Weights of a small GPT-style language model, trained from scratch on English Wikipedia.
Size: 11 layers, width 128, 4 heads of 32, MLP 512 tanh GELU, vocabulary 1024, 2.44M parameters.
Architecture: learned positions, biases, tied embeddings, capped logits.
Training: a variant of Muon for these matrices, 141M tokens, 4297 steps.
Each number is 500 + 25 x the weight over its row's rms, rounded and kept within 0 to 999. Layers, rows and columns count from 0. Numbers have three digits each. The size before them is the row's rms in percent of the matrix's.

# layer 7 attention query, 128x128, rms 0.159, rows 0-109, columns 0-31
075:497481482504504435518494506464460463531510463461473498488482486524480529528517504510477513509517
077:463505483527463494491490491478511536497520486454486504469496469513495457515496490483531487514513
078:476469472508507469514482519528528440509513489526483464476488511483527532533486485481497463534495
072:498460491484497504482501505450471511520510546483460490504541511526496492479481502548487529455492
081:466523478485508502500515514500512450522514538525532480456460473516500510501475517475516555493495
074:489511491481514481468493521560517483467515530471453523503479474516482521496556454481530475489496
069:471538506503495493469493514562506511490527521470493486506503546531528507487478513529494495464518
081:506543443560523481531509536516490483526505500472462472505479488468529502477459516531492536513497
072:432494502468444523517535494521514518511495497480494502527414510497471531513500507513540492556538
073:541493491508466476483529487497490561520493508530531458543493483476468476495477494481495499541500
072:476555468511499512532478503470474502487518521456495536481541479484497492506483489475458521502463
076:490492491533521494526464553491490457487498498476532520497523523450510503543503522504480474498508
070:494511520517485529507569507509518489500498497522478495523536502528468461494518490448512429428491
070:501501488492486528481486453490460537508482483507522484441478462529472489498505518487490513509589
073:528464515501535523479504465497490509511521540507511454442488509488503528529466447544524486478521
074:509503492501510502538491551449480496524460489495532504495463505524503508490491565517479440518498
082:506539480470492500496476543451508494507540483509552465508500453506512456472501560516493512509489
075:524541478526475467488479520483524554517488539495516495490517535520510481514477488482479507495492
076:530504468550492487508509523497468502522503490439497491500506522501501503455485480546478458472525
073:513479508500523467485466453537525469541460486535501490465494500484514499500481500504522499474478
072:494489457532482475521499508502527529505479493505529501494525515551523470538510513510531504486535
063:494507492518500495499514534526521537520500512549468508502494485465494463484516480507496524523560
080:484503541486533512477503458413520526521465500481509498486491521480529484532525500522473462469523
072:491499463497507507486457535480545459530456491556508497510459508492525475501514468483502498481487
072:488505461562470530530529491471503548515486539494507477521505527494464540498480488477476472495507
070:484519470509511478500514460465508457484485482481547492488518506499492516523507486510484491399484
072:464555483516482483521466479548471533539521505490480477499483486504507535485489516502533536443457
073:475509494501510498518513492459520546518519492500513465481525487530504480531546527475483493509497
079:478525529525490546496551519476557496476476521491529501494522502508516478549493483492574526497509
070:488482485513523510492553509488466494458491502461522466524490526495500515492483508481486463479492
074:521488503491484487483472506508549484528492497510500480464495488496478553507439488477534505520515
075:534502469497502492524491505515515470511486506515514450530507512457505514498560548485461506485526
152:488532515515521525463417471534510521544513474494512530468489511511552453471509479505496515522526
142:536442513496477462534502509497476464471509501499498496475503502502495486479489543498506518552518
147:529499528514519507479505486442498509490486470485481501526522537544452435487525503507507534482553
159:533509541483482488520567538523485537502480519509484531455503508540503553495465478502522508517501
163:453512481494537483500503467498483509449475483522537436511494524487522492452496487526491548506495
145:493485472490488454479525526543487478513512486445498485477499567487527502501496486546512497501514
143:532501462521512525523519540493426481508484487482461460479520472523528459514548512509506503484570
159:502509478419515514552490501532489482482485502485513564537506506504490536509524517544490483470497
147:550487490538550491490492485511539453551484501540496506507465504514501500493472504497450488478495
150:486510477461453520548491514503502516534482528508513544509468525491514540511571510521461492504533
140:479489471485544518533550476503476509480496529497493490476545497517481495492487512511543482505518
151:517478526524481475507475456517529451484503541513471510507515480489517481528513474499526515475501
143:519487497503495547501499477531500485478460551515505516496476492477536503534501515545474506506482
155:503564494523580502475536484453487524553472493517542451511523432488495485513483466512476467537497
146:437503504535456459517512508508517493508499488538507507526461519511481493534469498493536495486508
139:474508509506452479510508499535452542537497524500481503460566505456496505514531472514461481465527
151:578515463459517484496503541476499495542496500537520506509489474487456512501524512538481499481510
151:501492505483500477480489492473471448538479484469496555517504452521492521527534492507488501502540
142:488499498525486482519523525539534524469502485488515504493542536477495471505494501489486533465477
142:539501484507489486467495494446501521510472514509515463477542503461553525489514532506526522511495
147:529468499501466497518531473521486483502511526474504545517467501527525514527498514466463499499476
152:517528491534458531530502502464556542468507500520499497495512506534469490521463518509492506475456
139:518482499553561519496483492537548495485507491474504566512514529548490484463466476481480518478497
156:518519541482529556521535445472510468469538477520503507480483459509511483459460497469482524518555
144:549486488505512522457524458523494517486492443484558507493466524519522511505531485481461538513488
143:462488490473532517508529490542482469481522529528516421511534516512481473505535532505544533519493
151:473495476519513511496487489484482471499519532516470529474481508463511464486501483503529478531501
150:516494521506512493499469523482497520462503506507501475473535536510525501486494512489497436455425
156:501499484527493538511493553513544479470483480512543489518506532506544461517495488491482470513485
147:525504503499516472512519449467509537519501485510485501530479516529473489513505486475509500468539
152:469479400492504435503526469523459503507535491520503525530518465480457509495509495475495516507530
144:517520494494536507504460509518470468506517495496472482482536514511509520490492530499461504475496
077:493535465491540508446483462520517491482471484491525544511518484507491527489511542513552498478477
070:562461484512490510486490478512498466462546544496469474490555467449511518494475505524493527474518
080:461486555481522490501482518494515551486532488504533511471472514510507500494513487467499514484494
072:525472484507506512516478490405464474560489469517525522490523524471524500483458488518546499515519
079:473480548498493511502519513514497530505500484481505497495534494428489505493523432496554504525510
077:469498471499513529540493535524492515535498498473499457492505473491502543498468477511479512518525
070:449497511489484471476512530534472539512483544520514480504490514466478451508464515536470481512478
076:477507438494481534532471468474553471476494480512488483481468487473549482511491521455506549530460
074:503481471515520523519492529527518525481497444485513516474523447477527530481532517524477508461502
078:484389514521516536521518499506523497517447466504496510465502470509532480557479506495513511509521
075:514474508518514516506507515494514474520499486496477482437473497477469525465526468501470469507458
068:502492462511480475477482518516476464494530477474560455493484491514520561498502462527519536475491
079:539492521468491518501482504530500477531473485430507526539490485507469527499501536522527516512496
089:491468530494530478540493510453523488486531496488551494507475462555530513516489479528471498481495
082:482516472495523475527518486468450531511504504530493530544510449487494525532515527522512532530485
083:495471445487543475504458515480546494508514496498528524525481510488507477481478519523538492492497
076:533531485463463485527482472547485502518484500513498469507515493501504500524468475511522471477494
081:569495510546470451527524468514546547527563515540499524494495480500515502501510462520504481498476
087:526501511475485466485453503520477504531477541483441512466513508446527486498473468508521485513508
085:498486524531491545518543528542509462557490473502497518508459488522536480455527485445501492471469
080:517485509506483496509511454510499530515435465537488489484546517514502546492468512491512514507512
075:488516532497486475492489489538446533498528498510441516452494445523488458513513493521530519530485
071:502475485506493459470521507509494504532525511511464492482489477493505527498521467505464535496500
079:518506449483490530519484531492494500485484535494511511482546487432499564474502486507524512510473
077:551499493538483521468489476504480531490463488485496486506497502463524488505474496516495468511495
071:486491507484475525480504506506466509515505476519528545524512512469488486460492470532458489521524
082:502509545459505511511439526500522545522525481511532448500463492511526480470510513453489506521517
074:480483505504550493518533542520502520477517509493503554497532498487524452491497519550495526526509
080:475480507479486473511499493462495499561486503447562481492560536493499494493490524492492426473507
075:504535516554502483482513494481474498535520500515509496515510507477467459484522508522480518514532
078:461511501523511472463463559526522533493473453488450536551501520512498500507488535537516527502516
080:523432549495522477480518496512482503486486557526489523501522521484525525486471521483508491476528
075:504560451477509508478455516461533475484538486472548482484507499502493533437498513516479515483475
074:532504505524509516466493485512463513434519541511493488478481458479468520494487497499521490515477
077:454492505487530470541507504523606496465481513461548544517500470520506500502486545478463462465464
078:511501460487519471540478489486479511518465565434508482491472465508479503480509549467513531516482
082:511468525496498464508501477537486472554490430478462480518520504508493495501449491545493490480502
076:495521518505470532499475561496544515498537512484497527470480440504492483532507488505532525470482
073:493558481530484459528524505527471483479496522515514487529487526484537488472526462560509487483541
075:518505493461479506518539499481470509503487511511526495512508517486493482518536498494504445510535
088:483516524507463526534526499472499506524538518510507501481503503484482529491520494483473522472497
086:554447487516503478490511509504509485480528526532514485429522508500534516525482475491494489500499
072:492534491490500489506475447486503515486476528531475547466482531517468477536490523487478481500488
079:535449513511499514504511489525488460503499527500465511488509523510500525558526498549536474492484
086:502516452544473494494479507471476490472464528500504487473548485494485522540468510583519532516510
082:504461499523533464526498491508504511462467509502521541504508451520494490497478488578532533505470
# layer 7 attention key, 128x128, rms 0.151, rows 0-108, columns 0-31
079:529502489519495447496502485491528455526485544468485528441482500555468506530547497471458494503522
081:440502508529513561487497494527486524477500492464496516459481496514522461508512518490562468482495
084:485500515505514502508525501505472486514538553530452502506505513486522527470453472503475439512489
080:494463483494460458519504513474462447499563514459495454507527525516470507493442460526528512563517
079:509530518485536506519499491513461454519498495529532502441466462500525501512478520467489553538490
074:511480532482508488490492508549494513478540506484431479481484485507499513539522448495497506464478
080:469513540516479498474487525538521516518531514484476512516569520510479477427477488551530509464497
075:489525499505516475492478527552505519525479522467492487463527524489482458516464505482538524493508
078:444522498481503507508492512519526513545491509493467559537446492502500504496468482530485471531531
079:507479488490453513488533464473520508503479481544463465536486550514515487501522525483513483557501
073:473502460522485516557469468525518466492524516484503499488453506445461493482499508483505480483495
082:504478482513509526510459537489463477529519482526511545482472534472511510536489512491485462470498
079:529529480540491505518514541576533508503501482500529534523512492533425488496482507480486487482468
075:503501489430515530463486468498487490497487522475522483462493479529480513445508472498473518535529
080:522520513496498497448481515546494492517493537518525521469525514489471499502463453497500480502458
081:505506499515512503518465547494482497530481457509534479505429461544496521459475541497516448519501
080:506532518500488521496510498465464464499471441484517495510535446508473507439493570498500512460521
075:534506487550476523514448462510508548503493512505521468503507495471490510485504442481525512515455
083:518510453521510492495486513484462494525498539423455486491502516524511502483524505491484428453503
078:496503474513506504486519492475528502504444482542499510502480504502514476510492510481502511496459
076:499504504502490510514489519521476513530537478495528510523540508514502451519518492532478504473503
075:514531482519493529504491497504506504503498499528460509491515481517503523513522510518495495549538
085:481565564493529493457507488459506521505468468473514491500483514490507492522459528543459485516528
073:470507493534520497503437525469529469515508492530536495496449525505518492448467491522462490462501
075:501466471508468516472537518517539517491497484453497481476489520486478490513455529466508468513522
081:451530470517524459462515495447542499503508495488515493514516523510500528518497491520509469475485
074:456560485527465469539483474506446521550511467494477510525484514494508513518506498519486508454537
080:477513528506507490497497503499515538489493486515490479489514448525516480501532550499490494495477
078:482495549499492517494518510477536463477481529463531521481514529498526452509477480517531508502533
079:471505458456548495503515513510504495517511540431540469531505455502513548485474515494471518511451
084:484539505505500474534473518516518510461497518492498520475496509485479532522492520453546511508485
077:507490447474514517531467541497498534497483495505489502537516478507483508509510505508438533509532
146:486513470539557510479483482488501568524482439548488542483520504476499478525495510526534501508519
138:508479532503493515473488499509486450528520488480532507524525495498524497495496494506501528550507
137:513495504486507473508498496442505492485510473487486516526505468553503462447537533460476489493485
141:503511496505509512530486528536555517533456522522488475510500523487470472502484511519493505507550
148:481563450541518517522496505450491488485486539507517513485491537473489505507469455488495542488493
133:485478492535525488460494535531496462499489551518479510482484521506509522510470445494495510469515
134:503523507464504535551503488513499493521484487505483510498494496484486492482481479528477525499501
146:471536512506507504547486510581487500496525506487547490488577488544453519475537511505511488470499
141:503505473459483478465476526516493449517497486583475477490490492503501457467529505466484488499472
136:480492515522510523519502552524515544524513508520452490502482474506511500462518488490469511497518
134:485518440526520503526471513519483481528514506514521514461547488512481486496509492492445548482502
143:498503526518518514513505467522511477499489545483500516481508504478491489511510440483479524518488
142:515535522503475498480496520532476467499485527522508552492489500508495476518490497530497525516456
147:509522506519533508534520475461500532485470509490528515467460502488464452521514466477474464498511
146:483500455499547466486500497501500495496511486498495529515482513491509519540476502472507481461499
137:471507485535487518489507507487482515535488517506497503466511508494469477470515474513467515479493
137:494497471515497516538459497468539475520492463488554482500504441511502503486499533522481513542490
144:505508511497512500514516488470469482533502481465537483472469518524469445529503502535467475513460
138:501533514511488514469484506554501496503508520456492506479480512519512458485470511516522523494537
137:461444508487482524469485486478474510495495490507515453549518491456565482461474481514537482465494
139:509490456473490483493535480564513473541504499497476544509540494520482485522487483502503516493511
139:506538496499454491493501484458506501489472488515526504530502486470451505533508513441488525485486
127:505477528485519523490467498475530468509508492529476490502517530520472491499474490479557516460528
139:495506523528498491517491433531512486495538470541480509459520469502517500534525521469483523466539
137:520535533495494497468498433494485486518507485521503479525448507506543492492493507510533504502483
140:473500471480470466539535489489527479491506492506497494490485499518517498497470517502483525496495
144:475522508509530517510492495493490519470534494469489503492492522514515512510518473483538512542523
148:501484496523505517505503510489493500486489507505471492476537510535510510514456505475500448516455
147:526517480558461494541538485507504501509523537506488524493500511491496479436504540507525461500461
145:566473481497509462481500489463497476539541545513519480506497519518516495534497453467513488467500
141:467491502498519471539513477535486480524479486477529499503532488468464502476504486524464547486504
139:528504487530527524533473504477520476497554480454492491460496511456497556499479484505485519503505
080:499489458475520479509489461502512531509475483496552532496536506508473522525469529491542520483474
079:503467520536455505538511480529465494507531502528486487495545498470472499511492463538489544483530
082:490520508503528533506482469501552528485479479518489516499486457476499493549473505483452469478517
080:543457535513484504506474465455482536541542467514499490507506518483492508486491451517556467502510
084:474460513522512480525540475490545491531469526496508501514538507484497519493496465479520509499528
082:437531484517488533472516513521511518505499484516483497461533488489489524470505507526479507504475
074:457496482512526521505510583505507493506475507487453492491489521516478473492474478528467540469492
076:427541547496494484545476493460530450543467478526513538500458513502511467460516528504494516486521
075:501515471496497484519510482550493503533534488508496474465537472486502511526517486488440510463529
080:505460521487512514497501549518514494586505515525507507472565476563481513513458500482505500501493
079:486518532502525506492561512518529439522513513476508440480492544490523480511501466484455480471482
074:483492508468496485468492528505461482478522489516483483534487528445548511471510501507521514502488
083:507512459471560475531515498529493462527464464457497516467500466531481513504496501529512482461473
085:493474497502492482519503525450473472506525531507509465468453493528510501512503494507508505513538
088:486539510500498462462523492521478532470531527464499515543540462517473503526487539525483488474504
083:510493502532519467509481533502515446490493524532514552468507520500492459499467482499484479499505
075:503483484510476519495566495491526503551455487492485489511478522498551494501512516534479521467502
083:556511500503520495473487528521478520514495503575508505447529505475503489536480507502462511508478
087:485488483491545494502513494523490502532485562510501523476496469492473482510481451537491466516492
093:511501515444488480477505506499489498546471486483484532484476521537528500495478543468413476479516
087:530526504468474484528534493483493518525475517559472516483493521538478464509514491487513486503529
085:495463521513499470477535509498521523478550506475492460492471472479545497497471527549541490518488
073:479509501500503453477553538481539488505502476504508493485498542547491476530518460512461525529484
086:494478481493496542502528474507531505498483497519508492486501533485488549517514485506562514476470
082:520540543505525489484480515514497516500490509468466513499505506519497519550526513475502484519542
073:561498506510477503509507522485508517551532462478488485524491451457480512482481509547492479533541
088:521498515474510527494471487475519493514503488477520480496496485463527506452521500496517494550503
083:505479476516503540515495523505539511472527482482494507511502466491450484503493491578504545523507
086:497528522501500459529499481520496488554471493450533458480511509497505478466459519447485467507527
076:523517500533506489469500505494507470520483508505510488559476519480494484521505494513561511495537
081:451480502509465500500494532504478516506509453526470539510485526524517486532493535534532482466530
084:530434518531484503522502504514508484488462510520488487507521503487487528535472509500498478496495
083:511493456501513502511431460486500489501496503505510476532452492505437540500513496548488502459508
079:542519475489521510460505491480430490455506520491437471452525490499485504522517488522496533571497
075:514505459518543525524486531507508476486484473506507486511499513521489436502500543510470487502475
077:474466445522483455516494485486471523513478553458459489474461502537491484487528497545523522522483
094:525507559499470504495486494527486496588500487459479489488526468463501496533463502488472477501489
080:495510496484472492495493517449495510497480463438472506502511481512507446531431526515522522504502
079:467468480515454508503519506536460449459529569486470506493484531471504477496516489462474491533525
080:507487513485472513496529557511426483461477542503549491531509519478521504494509546493476470478525
091:500514519515479522507524533459482491485505503503474543491493519482485479471514488512464545505472
090:499487497477566453499504497519530504501460519552493484492537503485472510545486492476450498526470
083:530528472506547483467494470525501510508507483515531512467489522524432494516434520523481482508496
091:539462491449494532468519505503480474462494552536487513489545517459555503536545516509497492487486
093:462530495484473493471506532488491521503548534459492513449543500470476514498475494515489502520503
# layer 7 attention value, 128x128, rms 0.114, rows 0-95, columns 0-31
094:494472519520498465520488495488528464507533494465498449471518545459543488473484518493502499474521
087:535417526512514463502521526490480477530505498531503509521500448562491523473492520482494514500498
081:445515494512479504561490522483507508490520536510500516478542485474529466474504501503490524458503
088:491483503551544478490502483542502532471515487470504467520481518488468516523476520478469468526503
086:521507526496456485507523539511485508528505500496511468498473484532522479487485508521513489523531
084:513512532510465474464518480513536490502429501483536537497524506485485485505473488514502509481512
101:476508544499484484508509538513490515489520508496521547501472502537515529481501500501455486463478
089:517511541503463479510516534537525508483466480516497494443494513486466482477456512521540486498524
092:467528496496502531510466498496481481479507522543476491505471484522479529491485523507504518470504
084:477542501485514481558492515479480511476457483516549487450513434509517526531513529480523507483497
099:481484539501465503476518493527495481498448518483521533521466502502508527493487475547511495496523
089:476524496522522488489549533458504532488484506491477490473495498491541496460462498467474510513492
091:468461480510523576480531500491469469478503520531516534491507526473457471491462490479492467496497
102:470452496510526513512536521447529510466502505473519501481494522472517468473517464484502478446503
095:491502543487461503495474535487478463490499482479526531504523507498518538506503473471460483485519
091:533512492490481515490554478515484471519507478495512554480483508481480546497516498507485491525518
093:529500495467489492456477494483543488537520491486478488503514484499477509521484505516519510483483
086:559488475488498531497471527470491501499496503514549514507467474499540524451504495455504502479564
088:499504521486495463553457498476506487509483537476468532500493529466500489504538519515481511507547
090:517519498516551499503540487484473448516517496474517496499509501531508515494516521528492490498528
093:552522523472517505483515472519493503513492488533505519519544509539526524523509525464528504459492
098:521493498527524534500476514524514462480497461490509526481471474508492515481541512511514506533486
093:463537486514532519458509524496499473465545532460505542509478507454541503454488481485509503502491
105:478492527513496538473500476535505495485536494529503481505504527493458520495480508475488486534525
089:538499496517515515500499454488496493484435496482519513506488483520530481485481507537524502492507
088:499470481487501495487522553534505481512452529478500543472498496518478519507498487525473507472473
096:497485490521460501489506535510532464480543498516473517503482494515479473521468492480482495474474
096:489466464482532492501485487513543529487492496528454507495531484463538499502539478531489437483507
094:520465519469501555485513485527506539486493480501526493478528495485497502523539468524529499471501
091:519520502476499509469533523508493516469501475544471499526532484494525521480505533540468485508477
090:503466505510497508547474486468518528530488498499513491424498472501505493510508459469521476481541
103:499484497486536494450503493514441447510489521526529458536469506496433484495450519488522520517549
111:565478518524501526469476475470490507517494526505474508530506496527489453489480517470524480500482
115:480531478536548514520507467476509530515477506504498528497498485514522485538459467525507521495523
103:507490502535512474517494509491491498523472502492533509503509501487515475533494520474498497471503
112:483505451508462468456482522481487486499543495476512499535479513529511513523510491452520491447503
105:532493457470509507467474503491539539514494486517464486506526501496498510475530503464510501454557
108:465544475493487540470502512506515493498519512542535521482437514505531500509478549502507490520520
108:504510514486531544471521528447524520514489476513501507482474537518547498478461483478500481522495
100:476505473514520493477538509532470555507511468490464509500498510516505500474538441487511543527548
103:504476520495477534531516534480432505468464529522537503497518492460457495487502533528528506495500
108:480507495468516491498461560505496480502480531507502523506489493490475504506496477514465507490481
109:500518455514500485482513498497537557511488466447459524494534511512490513476471550502540488536500
107:525517500508513509533511561534489515488509543497474463497504504513471525488462482477447508526481
106:564532466496480471505517475480541533503516511493456489481462484464512469435513534502495492472457
110:474491518493521486561527507509469509494503518468499469482484508508510511528430515556541468536523
103:522469497489511487505478510461481513486494531506462457495474495501517515501507490468506489445494
109:478495514540512506515509508519500532479472491494564516534503513495474482502475526480502485516468
119:489528489493501452554513487528478497501490494488489459461499483493491541465513501505526473507501
108:516478495454451482523521475508481504544495464529519470553468441507500518521494489491489544536519
102:472466468481508473464527469542539545526522513485467523475496516483523521505469489497487542482482
106:448542455557525531516473460472539479504502486500505483512500489506492504513494504492471516450526
105:427485477480499547462489502477516494529487543501548483558466506468539483473489478518503524480536
114:470497525478480498475518523486501493501487488510493534506490531517487479502458464481475512547482
098:493524523524483513506450496534481515500499543526490484516525530511478454484521489544541474435486
111:476520510512480506488488514469486469521479511490500497462500486494457444472519517458485500513540
113:521487484515496484505521517512519542504503478507485523492500519473520462520535440515478475498486
101:512487482528535526493442492490488524503430556494497510500509472485529506506474438505502503459494
110:493508499478512523518450473560523487495513485459516521490542447533526498484557489550503511520495
106:495496517466565507490486483476494541490464520473508475491451491469488506509495485521490470471474
118:492500453503526521510528475491499478533517492507524541460497522517451503492491493448473536541540
102:545516511475486520536487531478491523508487495480509487506494546460524482503494467520511567554470
111:468470536516543523498509522498493521479495512529482483504520472524489473473460515481490473486524
100:527520512484495544500504451534515481503511476496507531518478502505492538517520490496530530503538
095:535506500489516482503479497550497468458475477512494460527539487441509491500480521443546460483502
105:517499489519468516488498499504501496451493475496470462510488472466489514503514451522506496506529
101:526534501488522487476477490463484498494496517527481538525519527534488477482510473516473490473520
092:509515491480506512500512523574506492510520480520503483502471478496516457532508484517487550505496
095:499552505491505507515486552480465498475533498533495503521557505514495495495513477519469496470454
099:476562474462523461513507471517477491519499469476491475496511482472516499489425506502472468513513
093:522488499473481468502538503516529510546496479472511466525496547483475488532510482499541480531493
106:488474509529504537506501473521502507520499568474538505501528471467484493470465502505517475464508
092:509496528488502512446460501522551527468489465483522497478528483528475529506510560501482462500481
093:511493522465536506485478515511505504480477490449499518510490482466486495507515508494512495526500
098:496538477535579509517526523493490485496509462538505479454534469449497470499489475525510489508534
098:547498525467452521512483477519488491477490497543531492503480499469486510532504500479495495494504
091:471481494500470452508497505472488533461515488457548538516514520505499469507531510521516498493487
095:515491542498511503457528510511477444475517495513500479479505546524459512488479495506509496505515
113:509492533516488518524482461514450465470484518482529500521471483507487469486509500527524467524472
101:524470514489483525475468462492468529515488472483487514489515490504451490491528448493509498481519
094:520541517511472542512486499521527470485513530483535508472488490477481502461513482496534512496466
106:513476481489505496480507542464516523460525519486488527513471528532549534500485529525518506463464
090:456471504562567461502510513529518482535454483460508484483493464512485507490472477475556478507485
098:468522561484525512462465467510521494468489514538498480553459503513486542522451488539510519497483
097:480523518446528493528525525476517509485485527507524506528538540464536501516489460478475513523492
093:508492509482480457506472477474490525547532488505485539512507520524484494537480475544487520478476
103:468500474479521508512492526539488498503469467461493501526482513503488480488564530510552524471493
097:511507483490483495528469497519503474472497489511551500472491529505498520460493477515479533483493
088:502514524538514508508518495460531538483523464484470473535514501473476459517492458468490521495496
093:474499515510500558508539469482475519472492510503485545443480479504496501511490498543484513462464
106:493509548531510474496516507526511518531518490527508533478502561507493524492503478466477465525464
093:486472506496524508531512489459518456491509516475495463528485524482487525528522507472525507469512
107:511468491471480492472529516506499473504494555545489496480519460437473479532509518478501554514504
097:481473475534523522500496468488499511519481468487515469458515519483518524518541515536475492515465
090:528488523519541493513483501494494497484492513528518468499464465454527428477455507514503453487484
095:525501478502545540482501468532506539497459498482501545491521492485502428503497469474558501483511
# layer 7 attention output (transposed), 128x128, rms 0.103, rows 0-95, columns 0-31
093:486514465539491555486497527450497505519451465531523476546469481516501490537526503498504484503465
092:482551512503500496471500491481525514490517470501490523462519491442513518505498477500511504505507
085:503514534473521510455517472461490548536469463500524508514470496487471504531508503462542484529500
087:492500490457534481513499485507490509521498541567504518481538467538500477473533487515477523470489
085:472525486496544517500532485547510505482494517532486501501518484504483556524515490486476529506496
080:481498541534487532503497508420518523472532501520481453492508455513510496497506475451468492537507
093:514440460498521517514493479415497481531504465515478476462559512451497502531501529521560523509533
090:493486474482507520462491468421451475515525437455510483506514505499528536458505495480488545499488
082:528485480504498484508472506477500528518495509494514516502527535460519475491536501465499469508512
087:547472479527485485499502509524524482534520506491430505534494558482497490522510529478539503512516
092:505552503480526519503507526476519538511526508520518477508546473518489489488514493473474523474491
084:505481508470527502494452484480485446480522496488523517529521492492464482547537489513502501482479
084:517482552448492451491489506516501516539534529473476514505491484514496520476481512500501531485513
091:504532505504484499472498454512485497499484498514505503501485496510504534554507496522483482532493
092:515498475491531507523540477518503470488485498566522454475509521502506480480500533518507482497482
088:510456501511502479503468529449523518496485543523483432485481500519538478520509453492496490474432
099:468526529522481529539509505542442502469488532540523481485501497474553477514553479531486509554506
086:471498494480482497471570467540511513465506533523474522518508520496448508502503461545493498473477
075:541482476537536521427491506506519492498487536492500497474485476501527484496481501516485468478447
085:484505456487453520533488560473524552500495522523469512533486478461499482479498534485513521519475
086:508493504494465475517535552496503496484508492490520474511475503453501489484491473514519452503538
088:495535487511473489489540483557500521504501493513496458503522505517501479513499513506465478441477
084:559506518508473523519527487497498511487486504523508465478496468554462509507519508511502492526486
089:543497493509460452498485552500504516501514554459504491479476469507493480537494481525509506507498
086:462499480491461486508504530460499514513522496519512460512505558521463518484524515490491501466491
085:485549501475505495504474454472500519498549471541479508498465469494512470464510486495534544536536
082:461475508517518478492498469483474574522440474469510498486517501469508480487564499511482464496500
090:528505533497470470487549481486465498533479480501511494492467543523507447532503528491490481492490
088:498551498525482484504505500520503473538481518486475489516439491518468481491476495483445514516506
095:462475491513506498526498502547512511527504520476499525495458535507472516530501496483542506533522
090:513485531495465492497514474526461461503480539489493526537486509483499512492486517525507501516452
093:493517504505422498530485550552529568469551490475508511507464509505534506497506508480502537495471
131:533485519498517505451493473502548520504484517474501522472497509529507470513532486468468543495461
138:507481547491497561477490495515449487486502490483511494476453511458541507501526490510523516542503
118:519524506480520487528530460460460526483508501536538423499486459452513513516490503494519500548554
136:426495517534483484509506527461476505449503536492488534486497527478498490486472518489446490462465
124:494519515499516492495505485528485540485521508505504475472505504518501532504453492532528501534466
131:507512555481514479472478510537516449544500509478477486503457515492513478475481491507460482501506
133:474510554491521472479455469469553504497486466495545452505515473472525506507519501476556482517463
120:383534510477473495508528506495465518507541520491467528478531498483513470469532518514505504486538
125:483524462522522509488465526465498507494488519504468499509526453475507500520475508526464511490482
122:504487509524519501478523503563518489511501496501472519521454491524441495501493495499514523521518
127:521500532472482485488472515525510519545518503496531529525489507504479547472498485488508490496486
127:541482543510467503546482516501509535486521540492453517498473545531477552486495513512542461510459
124:487506532543482537516558562513527534512474514528532459530496484532481489551493489450493496512467
126:549500480539514491487507512506467500509482495476509503495507505467520424543515489486548496500542
129:500467483470545506475513509464472497495513516537495488500464498533526490501565470475493519509541
135:496508485451535479518527546486459511513472479520535474516529499489470519483520522536528462476488
140:479515505519505480505526473531531474498480498491508470540459481485479515509493481486502506493507
130:529514497504446492524500500468461515549478462522499560534471496519438484500524540501490528481534
126:517509516482478507528497491550520502491537528514505458503504519450537520473486498499544538515499
127:508509520505504483527468509522490499497529464513543483493540493501495490490490499499460515425522
121:504501484527499446495530512497478509499493497498516516484487489485526527465471499476466534507486
133:540488547491470500473522491453551495523515500502464488504482507453478495495529509488541522449476
132:531519508477490545514493449532535549482456476485518544496503502526547532556507465523538510471491
133:516540508512557504520529461465485497519499494516538525503530437484515489463496473517434491523494
130:482527511486506494482452447463537509572495539527526510508422476525490485500486456511520467515499
122:485486472491453460473476516571477553529465524504517460508493547449546541531537457529488480472505
138:510462542472499505531463490530473462497500539484487553501496440491507548541495522505479478502516
131:526513470523525503460489512501488520551518479431486527526507495503470565540500494539490493476514
141:487492490496510500510499414492485482504543487511485505512531532485508505480492526492487477461534
119:451507465475513450521527462509447539532462527496511482511525500510478491511534498522521487539505
124:515519510511495512482501466432535527532502486526520540489470489457509513482485489470487473512514
121:450496549473482479499546472545509514482499531510473541497493482518471526540457510480504549537511
086:476524462506493524470512527465500459519538503507547525501451486552525488496491478500446525507499
099:486457496484503491472530474506505502491552479497537516488489519494505508452467533482511507526504
093:529499518476494520456532492491515490504535526507503488499533517481521565487463476465512495466486
086:498480498536502496474525441513459498473520522519485507506481515506505512490508476525548486508483
090:540479569496471494458499447480478500531508502500503466489502516509513508519507507510515477513505
090:523477477549486501474483509540498469493499505500486514475494474491508487491525466481491508520470
091:515445470497542512531441537489508477471512492505509520460523495474472482528485485502485520495524
094:478504518509476489464487510482519526475449455521458479512467495508528507513552500464499491529464
090:482503510499513461565516485522471494480466528507469536509472489511517458505487491510456500514542
085:515458481525493456541530491541495504514475484500505484491533523546506510576483461531454476470516
088:512479532501518488491456487499527513478497518479494551523482543495520465512495512471453480481490
087:480558507502497533445512487506442512506472493486493520488480514512519512471534511494524523457479
080:541486557516498487509515545504485488570487532476452497540493492522521491489475511477519467557542
093:493519486500502491523518484509509497470509520522512522537525421542502492526533483503461484466549
097:524506511482510500478482539517497517542491459454475491433452502509508497458481519482466489468531
084:519525501496526493497571494525521472490522513523534471494493502492486512452450515480485472503532
088:472473445491555463505508494544496483458454495515470498500497513507524507509500538484485515458497
095:489461536542529482488449516497481513533471489506546481491494523503486437507487466453481484512531
082:487510495510436507511475509506516553507512529528490477501471469515497493507540524513472557505502
087:539453494484502468504528515541470480546475480540509542522508488522502516465491466477487497532535
083:490501494502500493496499511526552480505491529476485559489492502541473526554478506539569545472487
082:485465497511477551521490517528542498495503496531500457498455499480488480498507514421488490548523
088:516496518496502498499466523499495512500540532540467511442487527525501484483418494496447496528488
089:502468487516534510498489487473497509532497494499498524525475467483551476512524486500499478485500
083:506458486496459526503494499504488490497521526465478496543496518460513527450567536561518465524534
090:499477494505493470448471517563537464485512484453530505542489501507508510478503501460539456489517
094:509522468509485511484463495503498531434467447481511513514488466535487446532506541516517499492535
086:536463475510473484466487482506479499526477496476520527479547518442542508489506483521479481526479
094:505469483520519514503533496481553508457514487503520491530520514510532523492516496507478490499461
092:508510526509449520528499501579505484464501506527476532489480465513490525530471526485497519480487
081:478496513467485530493464472491482524472494491462485522533543537528504553483500467469476525498510
085:497531538450484505493489528425521490502525525489515484508468528480512519475462514486558480533467